{
  "num_hidden_layers": 18,
  "hidden_size": 448,
  "num_attention_heads": 10,
  "num_key_value_heads": 10,
  "head_dim": 64,
  "intermediate_size": 2240,
  "vocab_size": 9027,
  "hidden_act": "tanh_gelu",
  "norm": "layernorm",
  "norm_place": "pre",
  "norm_eps": 1e-05,
  "positions": "learned",
  "qk_norm": false,
  "attn_scale": 0.125,
  "bias": "all",
  "tie_word_embeddings": true,
  "parallel_block": false,
  "extras": ["capped logits"],
  "init": "normal",
  "init_std_qkv": 0.0242,
  "init_std_o": 0.0242,
  "init_std_up": 0.0242,
  "init_std_down": 0.0242,
  "optimizer": "muon_variant",
  "learning_rate": 0.00141,
  "lr_mult_o": 1.06,
  "beta1": 0.9,
  "lr_head": 0.00987,
  "max_grad_norm": 1.0,
  "warmup_steps": 200,
  "schedule": "wsd",
  "decay_fraction": 0.69,
  "decay_shape": "linear",
  "final_lr_fraction": 0.02,
  "batch_tokens": 65536,
  "max_seq_len": 384,
  "doc_mask": true,
  "train_tokens": 702700000,
  "max_steps": 10723,
  "dataset": "wikipedia_en"
}
Each number is 500 + 40 x the weight over its row's rms, rounded and kept within 0 to 999. Layers, rows and columns count from 0. Numbers have three digits each. The size before them is the row's rms in percent of the matrix's.

# o: layer 3 attention output (transposed), 640x448, rms 0.046, rows 518-554, columns 192-223
# v: layer 3 attention value, 640x448, rms 0.0493, rows 519-554, columns 192-223
o518 084:459464486519486427486555558443483494454477516525473596485478441445563524540544492439499556515482
v519 091:555413566594479411523512435558485441532542518506468621451594487514495544506474476440427520565485
o519 081:503447465487477526403524530462531558532502485538516477475438498460432482532492479489532453442532
v520 092:493446553540437536551587523544483547525463558563513536538541548546416432546466542544481488540471
o520 082:459574499486521501506426546454512513523437434497535478505488544418547458439577506472498504470517
v521 101:500510470539453378442535504497430484544489506392564447497472474567544484480505560565450491472541
o521 086:552529524473554515530447510434550549455535490542470498490513547521447510549453463461522478528439
v522 094:518531503452500423520510575492484547444468463596457454532516462520515515509450482517574524481540
o522 089:524418427525493566473463479478464503512499500436536537575467557501514535484537466534465524480475
v523 096:444533590519527506550512441508435517493582520463418562480476511491465503532570487546531524524489
o523 086:466502450461478464532487519545530487505489485494509450461541516507560498516478556497554488476545
v524 098:597581501474527407471528494504499493422451494476532412575529477509407502481536491524516541537503
o524 086:528427519499426507512484491514502509538505509515533539415416538533567471572517453503501456444494
v525 100:577508524492549502503510497458526498500443489524497419437505523541502447506482543518506478547479
o525 089:470506496545482503455433496493496520520515465510497484520517537515492553503521513462534580494469
v526 097:507526504485458453518501476610464456532496463442591474512464552478560361465477424476452580439552
o526 089:537520523492489551486493533454532518468473514521441519497447502503521572495529452530504428562467
v527 096:433466534512489546526518530526457485491514475466526562516526570467440475606522477500554513515514
o527 091:471553462560539506522508454527477523479463580476528507485498404545480547410512515523498480462538
v528 093:470438527565439557505459549492519552546471469516553527525482461527455513548481456480535469564555
o528 091:469471470478456476473488453544424424505494500484504475439457550516527515480485576514514482462499
v529 092:461535523480508458495522522492465477493520543547468474518452516504484468470512502564505438485447
o529 084:505525562472491570502468488454558479527548417489462484527506464465497528486505508564536593459531
v530 094:536481600516506491467484556404462533484452512539533501526488517448498474569422473482531583441495
o530 084:495494383487439533547459473555504473528563429485521449463442502559511541533482501495493498503482
v531 097:546503462466525477496538571500529504456532467410484468472542477482441498449484494560433480559490
o531 092:488525567497494499575495496512451560550479581544455535522440486525502476515524413474517496486535
v532 098:488476480464545483519532493479461501506518523530501521513483557520477548443499569543535583519567
o532 088:508533510524543478416502491514501484442516501469512448489524495420531444542532473505488483476425
v533 091:504550559594543537426478502491440495483520483454543539497468452589483454518511526495531502522492
o533 087:512459519466487505560467444506609490480450555549439511428515527567440541475520525490506446494491
v534 109:473417546583434527501525496510542488513517557515562508491514446500508439560509431490481485509588
o534 094:449529520449540466527539435536502514493423492550475538501491472545477532469545527478519510526490
v535 100:534570553460511495475521448496489517463489567465463508443517508474515561449513501502497563484496
o535 089:511524420517552529514490511545567538473485489476504478552547489494419485489478510495502417503483
v536 103:474503514510497543481447475492497449529471445531461506564494577524492524512532503607432549503546
o536 093:540502452505456437538585487519484573510459576458493522423587484554492398498543461480564502535453
v537 096:540483407516470483435544546493540539483527542493522565470494537526482468571497563459479447516459
o537 091:494545560460598515470486445532412473489505543547444436530482468542559478465531447512470490459479
v538 095:540435552450490491579552505561461463486508539523441496511589485472485502516507484544511540495509
o538 091:538498449531488504428431573519562511565465559510510540480562509521482511462523533501534472470493
v539 093:482563512577474516564511471440553541506498436536459485579528451493445489526437494588459501505533
o539 088:506496510466546510527504427568425438474513494507429566484471542559536477521530501478506530495495
v540 098:511468495522517488484546485496525540531526492479590458538541568556476530492453477512464417556479
o540 091:510525487492420467555491469492525504521466494478418552500552493449551515487575456495528544503543
v541 097:505563449511561449501444550550480509546493538506449538451471468506533475520472486524578460562491
o541 090:417467533434479530508542455401495474542553519534485494477544545472505514468459538461488552485527
v542 093:477488552504495563376550489515435560530571579536502562469538453510486527460563500477551529529455
o542 085:494512475457498473562446502488537433445517436526496452431475464511471445547504502499493523546510
v543 101:430479580492497498480538488465531463487478470488496422492579588505496439569558506504447510542510
o543 088:531508499497597549492482463457511507552593503509464465475408408521408556481468473537518474452500
v544 097:565497616531476504518476479486589498546508436426514516513446479495484478590536458482525523474520
o544 091:479488422461587492547538523539429535429456555470432551499523496552547511417478538551489401526494
v545 099:468490418505483465611485445500490564519503525518472587526452524587481438511480543477441466551512
o545 089:542512610425493626489505552513518551432469546551554482452531483457444507405489464493585555469517
v546 098:552472603480464501504536506514548534484397579502557470499498455537496528516574450519499506500508
o546 089:474515391505528569571463473446483483566528518468438513533480535476542449493444502576523483562496
v547 106:578507527431512551544531509480463450550503563508486462505434502501540444425450461512549484512569
o547 090:373492523602451510461515540537537479494482501495525556443549549459560529558478587496500575438523
v548 097:508508438559455399506467542473533440577551503573487540493468469470514534544508580489483492467548
o548 092:462539583516535494476507479489468548469508497463456475519423517550473419450447523520513528514488
v549 097:553533525455479489484536525465485543586505525499542488483507494440548533539537438542519497412522
o549 086:494462488512515508487455468630521435448414494510558578506483531520420532484481500517538487470495
v550 096:520505522479518572499552511547463535503457479524531492582499469486428522568479486557556525478450
o550 088:552538480515543505506452504526498528506552507556527481403492509551560491450496531539530507512459
v551 095:523530531526517500542487455519520481473524457511468513553508553511496513486481517475499509530566
o551 088:458439495490422495525571571496494518523460496501464510424496516475458488507564525503472484485418
v552 095:495484560489527477472509481472481445572461502553548578578505544518482455538453532536484536475567
o552 088:494477511534447556540537535456508538480514466477505514476466564558501505512546491540540459488445
v553 105:485513424512512503468478495535480543500510586539515586490479473514506579508540472507484478486499
o553 090:525504530548496452477490506487501446469494451479470460478544497492505459522470522455505496539474
v554 097:459528509538510573481448447483467490525555444526444551508508521532540637581507547552519523488527
o554 088:532453468549443477563528516481494493486457512505540476471511486500439414490476485442504490597485